Weights of a small GPT-style language model, trained from scratch on English Wikipedia.
Size: width 96, 2.27M parameters.
Architecture: RMSNorm before each block, rotary positions, biases on query, key and value, tied embeddings.
Training: 121M tokens, 7374 steps.
Each number is 500 + 40 x the weight over its row's rms, rounded and kept within 0 to 999. Layers, rows and columns count from 0. Numbers have three digits each. The size before them is the row's rms in percent of the matrix's.

# layer 8 MLP gate, 256x96, rms 0.116, rows 67-89, columns 0-95
103:426472506439534509516500499524473450492490599580475564548428514484485519526450486426522471549439499474458454537502534520499495483534569485423473526510501487519499454555514561515498436500481445511486468555582554425530492539490557474443557500491472531520529418526522463474500574510482503546
103:461571553444484529566494532513491434543430508487401497492510538498493516481491547528507610499502494490513526466471498526573516506502432541518530461473553410509505442563492540562422486479510498433459495482529558491468459442474526493510456482490479451562522473523510418496537578461500472510
090:502516530458463555511482504484468540454481546478444440496433484521500525436520560572563484480511485492481545474517484569481542481486528547491597501512477454517466453463603550522444446589485472461526497602437540513495437521499484470500473511532482438526477453471548466467425511478543499508
119:501532467449503508443519526479526515565537524581516557510499516447488534551480474565465511536372472452580504520464528539519518546551532530451482511460582482570423511476472512430469469450558561505486516512469472527503483519444483492435504537455529530498537539495452480445565486464505521447
108:487475511515601458569508537424489516494559503467498479518468502550556512529494554563485524480525548500425479460581512524440568497449508475445447522480467522473521482535540534525485436556565583535489475514476441519586492479527479470531432448482523476529573509461491514536520493506575548484
101:494522484460482550581487554576480479402520490451473490526491480510521498583468479530565522505510447426525504537500466461495525488534497504415434480458505495468517487528450479495488485435446518497456479510439505565500509531541576523439520493431573511542501548580430591493470475501514517463
086:509536488489489457483414555489539501584501521465466478480446494492518501520492492448490552594473488559532550482572474470565469525453428499433610518534456532555511443485517510540626511492490450473493473510428468488464479520488465488511489517473543532434510494548525523522526503500529522577
088:425500490490464442589552553549532539480509519468421478499528546497517527476496505442563430441563556502535486451517522490569464490527495471502466552495496524563552485462503501536560470517446570510442506542503404452496489572501531565550474550527459489527464456525441524482509524500509433505
090:500531474531485548489513477481482456430489524496522558564529449432496465537562521484551464457464447524512525528483543445456431489559551425511530526511515470461433494470530423489499472498514444574531520539500529453517460518597487472468499506590435444512482510547530543534445478426486469549
118:476509444519473539619461471562486488496499464405506531479461563514508498483515508535554588512519494581503564485531454467531515546468491477566520442464533489525522480571495528497490492547486528446501542523460515477476523477485446565548453541534579510510487495585534442502429475439546529499
064:450510569457520458447557537597472481532458536511414481493556458482482495509496458525467504506539490560538536578495475511504492493538482510437507519508425501514443426447454533486554566568529532601458504500437447521484475448468474414505450491469523513515551524483517450540499480552495511495
098:491498505452480501467441466507506472529418491556495471538470506478460558477570455522500579457495539501442496523455383488531483553503519457525505477509451420525501458582546628500452468476530526469501485491491514538438500544454509493529535485546538492506542452572480474480403492496509488476
104:523462539462545484546556535447592465477483478481514514464538467455495559458532447568433516513451483463549501500493526416532581496499482537506537472466558516513467516558470476499549511490450507534485472510528542565489560582478602481487446528424495455477522459466541449547464549460528499496
102:530515519512549495496500573455507487535522458493472452551425476494529600524541421505473503500467455500541487428472498518536514483430523542531611473491498524513473572521469469492505457490507607490570485488419517498524455475543569492431497481469502554520474476491507570523525528511575478558
091:404454474456526528518507516456463483562449485512522485524484538460542489507475494488497579558476424497549464484458453586565502530469475458436509503491570487563464521506556521483456489521525461477466537499534527495468514457482574439520499368488445499441476514435470537507520469519530433497
100:528471524442471483532551565561499470447562533518572475475503446563492478501534481547481572525525499534542490503446455481553498488419541522562447462422479447535508461572488480503455429511437558527519434494425536457561454524535494550502529533463497527523518559532547460450505510504526512519
085:602469505497487490547519542468503548483407469529531580495483487499453558529492544536559446504503513483500434539617573508527543492533495503532537501495531462535577429522549529514515473495486488505533555450480504516548543480478562447533523505502502507461549532616487496474548509440529472474
107:510508483540558515476482523430429483533473567468451514559436435550527490561484399447532490535524499502462523494447569482479513486495487443505465496538493530550548495608532534497426492506461533497525573550520443481527538514498576516517517447453509475520565410437499503499473512489528521473
086:491566554539558531502513481580456453541470485474458533498458548514470581491490513434482564472470474458455531490454476444475465454507499487473462525494476478513493443470442487432443472570473442539501495446440422506531532455508521508412439490505502485544498468504467570531476513470448400472
095:473500513535588568481470510504518434498518495484521529530481504539500575525553471521485490555463528571434512467572518495511516507501516435534466503522526426545522524525544558517581503523467498525589474490461515549514500444512621487532535469574438480554471514576482496519518526482467498412
096:459476482457574407422496525526457497463561581525503483520540580471449522499495479522448425471510501560564489521410458499530433485495471443547496510494532475480505486524453441490497454548466505516493505563440499481544524518471473503452496506550508447471565449460410489480547537497559515523
110:513567404541461517544478530519520496518513476428516427467485564496479551481476455514576471470529540482490496405503566562563499509451524468529494448389524503489540477458448456479499499475499493402514498576483504492495489496449585533518483494493466512550477519522453549468463482427524520508
097:564497470490552499575520500510524488488434476546437474496459478513524476497457523542442514475494498537452491506471518430443511583491545463579548534458487524488473450567440493562521529497530469539447475518477459428564535492463457536562513564594552453518501546563564497563500491493544506506
# layer 8 MLP up, 256x96, rms 0.107, rows 67-89, columns 0-95
102:544473399541410464490521498474543543463523461536464527565539485542442504540526541460494440478469557467497536538436560473503457510493477602506532569475465533508455468550498546472492537529435516458456584479484542566446552449524546540500538498524462532430494512500508486492506514501504477444
106:512430454513540508478534474517562555472552545548475512475494495469443514496420475529502433490551541510479523497434540526517473458426528488489468522512428583463465461412511497464470487457490466464504484482377476486494626517521523547516530550461491539479520536453476515495458448465473513464
086:446538512513504543500544558486462482502464495549551435499388503496453542556475502514496520494508448532499562523521487465567492583489487565542486518554503539569529536479523561510504552504509479601570528561515488504489504484502549548466523511426532535586420423524442493534507529487516506497
115:522546524572454541544472507434487407530478482569492492527542501523569424548559536522541495509450518461500457497525481422496424574498589537493540535521414449501466483504469444582488497527563497559456528458499447487532557512486528513508463475511528489563514556528502499497495507463483461472
107:555470492535457520538485491534524449503497483430506561493500534473522424516504471479535476499544496498571523518522545450481484519597481513530494502495569469513541465607495471525483490471481441488519526525584514534422525519525550413555461486571442570548470485528546555483436514515541433543
098:540543560530504461529480558547525480476485479475567469452448565530471454516482477538537473550506512446490509554468562455514530479527504577560463494499556495462466532542499445407486496459434560488523450444512415498577475477512484487540476413522497534491524499505474435488482409530462543470
084:479482418450473511559479511481529407475438543478556523518524492530604477485476589460469507444470548552447473529553464536480579443490505484501486505500516475563588517491556423546548483532524536493453494536475498487492491459437462510460503533466506511476500564537512513479401490473515540493
088:463486482547439519518511524515481609538493472505543548466484515523462561449507442535483502615474515561546514470506535462474521521438442489423491491517559476529477534551577524414515497447500515497569454516527456495521488515512530509417509547510515573534502554472495525507466544451455547444
094:478534473486513502441525441413482467489467525580494417464513485535503524432546495553528514493479487501539454537483576449475447533554482575420532495477604506497532502413563472456500466444512477485574511529519551476486554493482495504487501530481442527482555498520530557495463448459498570480
119:504535528489465533515543510554493425534479489527629544542493557495540494461527520495542533478484546540470523532503527484465479585453444493518464553524504550549515497569554524509519502499536509507446498513558521511432557482559519487449540441519570460443449507469461413489547517489584484448
067:534439514472552510453489485468516478441531529515495464467500516429462457448480512500500494490503429470585584465394507537549503433487554503527567532488443528464482530480485424526482500521638484492504518488510520523471561485507494459483506465459451525513461507578578520523521510503550520565
098:471579487535505467545482457490492464520539501400485540480500580401532517504466554588482507449473469563493473519446468512468465462534452494576515461519467578440531586513518564548520471510512518520458450562480519511499456472477532446475528493524536493561415478516490467542550493520507479502
107:492573467507426480464468556523479450522461466562455465466448444503492565529458457439533477496467454526514486450519478465516463533402496535528482489491474501503517511502491476554536513448474519539439512558504561466515425515538511481515511376486535543522467535467472575501435408505484547528
110:476462523462483553484516455505510535454425523550454573487579537467517437498490508580457528489509482432498497558508450431473484521593515446508410437461509510523472437471503492495511558457498432502467471481542461478435487563471441497549561484449492479528521524543467456471503491500423522475
098:517478494558474448419544540467540510463490499518508499508510516424490497553410460499508435536568482564565472489507444507534525429490603518560472538510503529550534493441560440492526467497489499412535433507475517500514501527544530506527464509493495479427454455519449483484453544526483580443
102:507535574410519495415467505476545491496476484442460510485458535519507527575468576480470419537488510539592485510531429500447493548510537532479495468493543507453524492506466520549514484477445465532560458483537518527487551530563534380467486447453531467520452570503490523521489440524542519511
083:484476528520531474493528442530485457531513497472566618525470487523505481512546526425479586509486486497470519475510561450522520490502530477549570501488473476494488536474520478530561586458432493517537520538497436529494537427481563419502459550441568510439501444550563438493471484533535553515
109:477481563459484553495445484510469569575440488649472463502466527531530446509453521463486546510531484512534478490466471474502523482526502508508505412451547486530566541552582504520524506417527565494545475467517526476486447545494469486500568504472478573564547530494448514465547461479491507476
081:503450511538533473553536447488488595506464468519527445536480463474459532463469560479473470572561445462502505582484537498546515541422539527569482430477536509518483502452461499489534520504503543477462519538583498560407495508518423465476514512489464517474497538518604436552513525513528518535
093:568527588456461432515456568523565525500418480449486483535546454492496531456457485485459526550493521478500487466489471401485514453482528545448544485515524521513526465423498434524495566514537479565463412564496557520529473525524485490511427501444466548527504478485531492455504476537423519534
097:443463482503508469553479501596453446473494562578430530453481581440541483500462539523530536486454534508458514499568511440536507545392431434514533481502559572535457506528474483481489514520551478518498458533496477452544507437496517510541505484506501491563487418501495482540538567493509450497
110:528469537463571467555522478505531569445451516484569552420505531525467492516476492546468511544511500506493424527539519468469539446470448577568490440474493537531483487553568583474481533499466527444536489577481503488446489505458492442470461609547526535485492545465487454489497475484469434517
107:482520487526494570511449498476542590533485532545520561481517551524508525562488498453515514500433500503522491470537484532557498478436514495453476454479512485435582522471565567421482534503489517500484493530483613533482501385560537483566527492471535557439452492551513477494445494527559531475
# layer 8 MLP down (transposed), 256x96, rms 0.103, rows 67-88, columns 0-95
103:500514489438490531468463534510520566461510523466531454507496525525539517507457481571507534524522459451543528519467506518537562539463417503467523468532564480448513481480456453579545512508495530550508576404468489535415513561513481586518515495435468473459557529489429533522460497484440409514
103:591558523468487559504516495450539577497495538479466495415478429436481511494512424540501445472555499458564498448545498525530534538537489517459488473414493556507421476569473500502417440514502481587476480461504509517514457520505572531488522516491481582542515516530459534506473456513478517545
090:544476604464501459486495509536472420493515519479471506557520508546495520565511517476481444525535417517542536514508474469491495478504475430508547536525430533526532523518509473383507512507513462610532544458503554503457445455485490538517451441498518400532488462465504510413543547524528505481
112:527456503516486503497504479528574479526516488584544596471493513450451551506492523486447469534517464530527475499483427524498502531514448488444462529500457532508489527449425464482486469485552480503552521603415456575473511507537558510509539529542501517477559462488514439534487564480417580430
104:520496484473470501564587454559489461571569473489526463453527497465455520513501482530502497501558564492523526462518528500480461491579470520467513456440458423525609549573514536476506538494573476556498465554476518524502491501475494514529439481500401501539554506554494511515513512574572443500
102:471555506559531470574456474479471475574510509509459484505501559581464517540474540452418511454515527555521406495539522557528416516518465409455443550542461461460476477491546550480436594494501490495560439542462542515475545465445498496521522483517496482439506492512502523513536491464484526526
087:493513526470467485490450578564466508532453452518496466528516503482480518508504580442462409514513568540489511477537495516433552489434469523503546427624488461533562468501486527513570517533485466473466435563553537498482513494533498578516499528491529548573473561530501526525455533457515555503
090:524403509456494469448570457530510502472452577553506479472509456529414457480487541448511478457546464515521510507562504534526483523522495588517500536422544516426527529433478507505464473509457465448470469478449424513505515492487521453460552540495507526562597471477464502508511529419568496506
094:496457554490498480454492470529565514499472471510518552537488568518454564477522561435474425468473481483453478431502520460460516495449584537468399509554506552546489418491441522483469518506535476458476543519594442575496452498480538497461512485504560506441517465513490470421540488500547477478
115:464452459510492536535538529450498437498510443525482527539503559477516570458534474461496526486475531560525451449490504485476500549502510514493467466616481499527539547547500490515544451385497524412510509573564450424552499449533461453456543487468499440508485551503451470525460556523550486479
067:531433505511467538515539451456533548469520564580488515514517462481503508389563417463542477501501529490512568477574552530551508464505477523519475531498429528469509477491453481448437479503537498438456451423526487490530544492504527449512522486419475405504498511478472451529467577487542541498
098:539434512514432395515535539521564476487525533487518572530513555429528501527497506519415532484503462542522482485454503471423437483546524480487546485492428472544541424468494430481430471500404474505531498579499499508504475467561474440531478510544436507492473529511492461489479490529567511542
108:512533565419475472549514486467612489543499480506496535490452517449495526485469514488502508486517491439562505477513544466592545483488526499593444573471511469511454507522466542446527508428487441557479488444449514496447525564454495560449559473468500439488471454519551451568490491518453488534
108:566469469496509560519452471517433508568516476519486508522516516467490569461546570511515541426472517477508529540511452475429457574502487546494477457451484514511598456536548482512502523498515500460434463565490431440486502527469489432493585532512463577527459499511445552456530424525538509539
096:498518528484493500526488491447503477435463517526503541556463453465445485517460499550428511452546595533498430504514422480528524508536508509517476541492474495585538499484472413528489515463550484545485496471485535530506471581540502526574536545519516482589565469590425488508431520465423496502
105:444515565428452460504543501530563506512469527510488453426457549523516500471514512528555484442504499514514433475495453519478522493519561414485559538540531452508492472529551486495512529445407454469527398430498549505470469472532528507447553486509471501558453489491490511421546495506537588549
085:493499479526499528507527545451482494536454462480503534568541559504601519504535525444493594507457535465483601517434514532544506509530524460493503513438445424499501516430490454475531587480435426507554459477556468472543531496506531526450495500471525514451546548492487487467485560445574521518
107:537447544515473501576487474465511530494511501478585498601455443490491443495456507467507514556526559539518496493478530411469585420518543523490498499466534468462447567507513537371453468503524479466467497527504426436500519455503481459474494537511546452485513490573549509460509498543486533504
083:444511544437509592552424439527545494565492545498566513524483573461536453523518504520594453492537563507467461454508471473486509440550493469475541500495452459511488552498507556510499474413475598513513522499454550491490482541555535495512499468495506498529537547404510502448477542523445483477
094:423458526513539552547522504492475550480496496483411444487541503517531408482526437499465549439492451442535470508520489442461520566434481473500456496521534493518522467512538541529521442492568463541480491463456543408477451500522514582405530523552535441486522515507477584478500530487526480532
098:560492422507555501479546494445482530519491520521530528573462480517483523467494435523546473550563553591483442519488418513557521522498525566485516444586472469400420510428521486529428501507589492568564505470494493511520497510521466530505521494523459519519521477497518490431517487460486507551
112:496503465509561462472489505413552465461484438482551439459423453453420483478480533526502499460488595437529469570524477460510511466466454549522492463482557513415461489569498443559442534502479503427474437520474528475471534550420528467438459497493504451540507495510487513498509516463513481463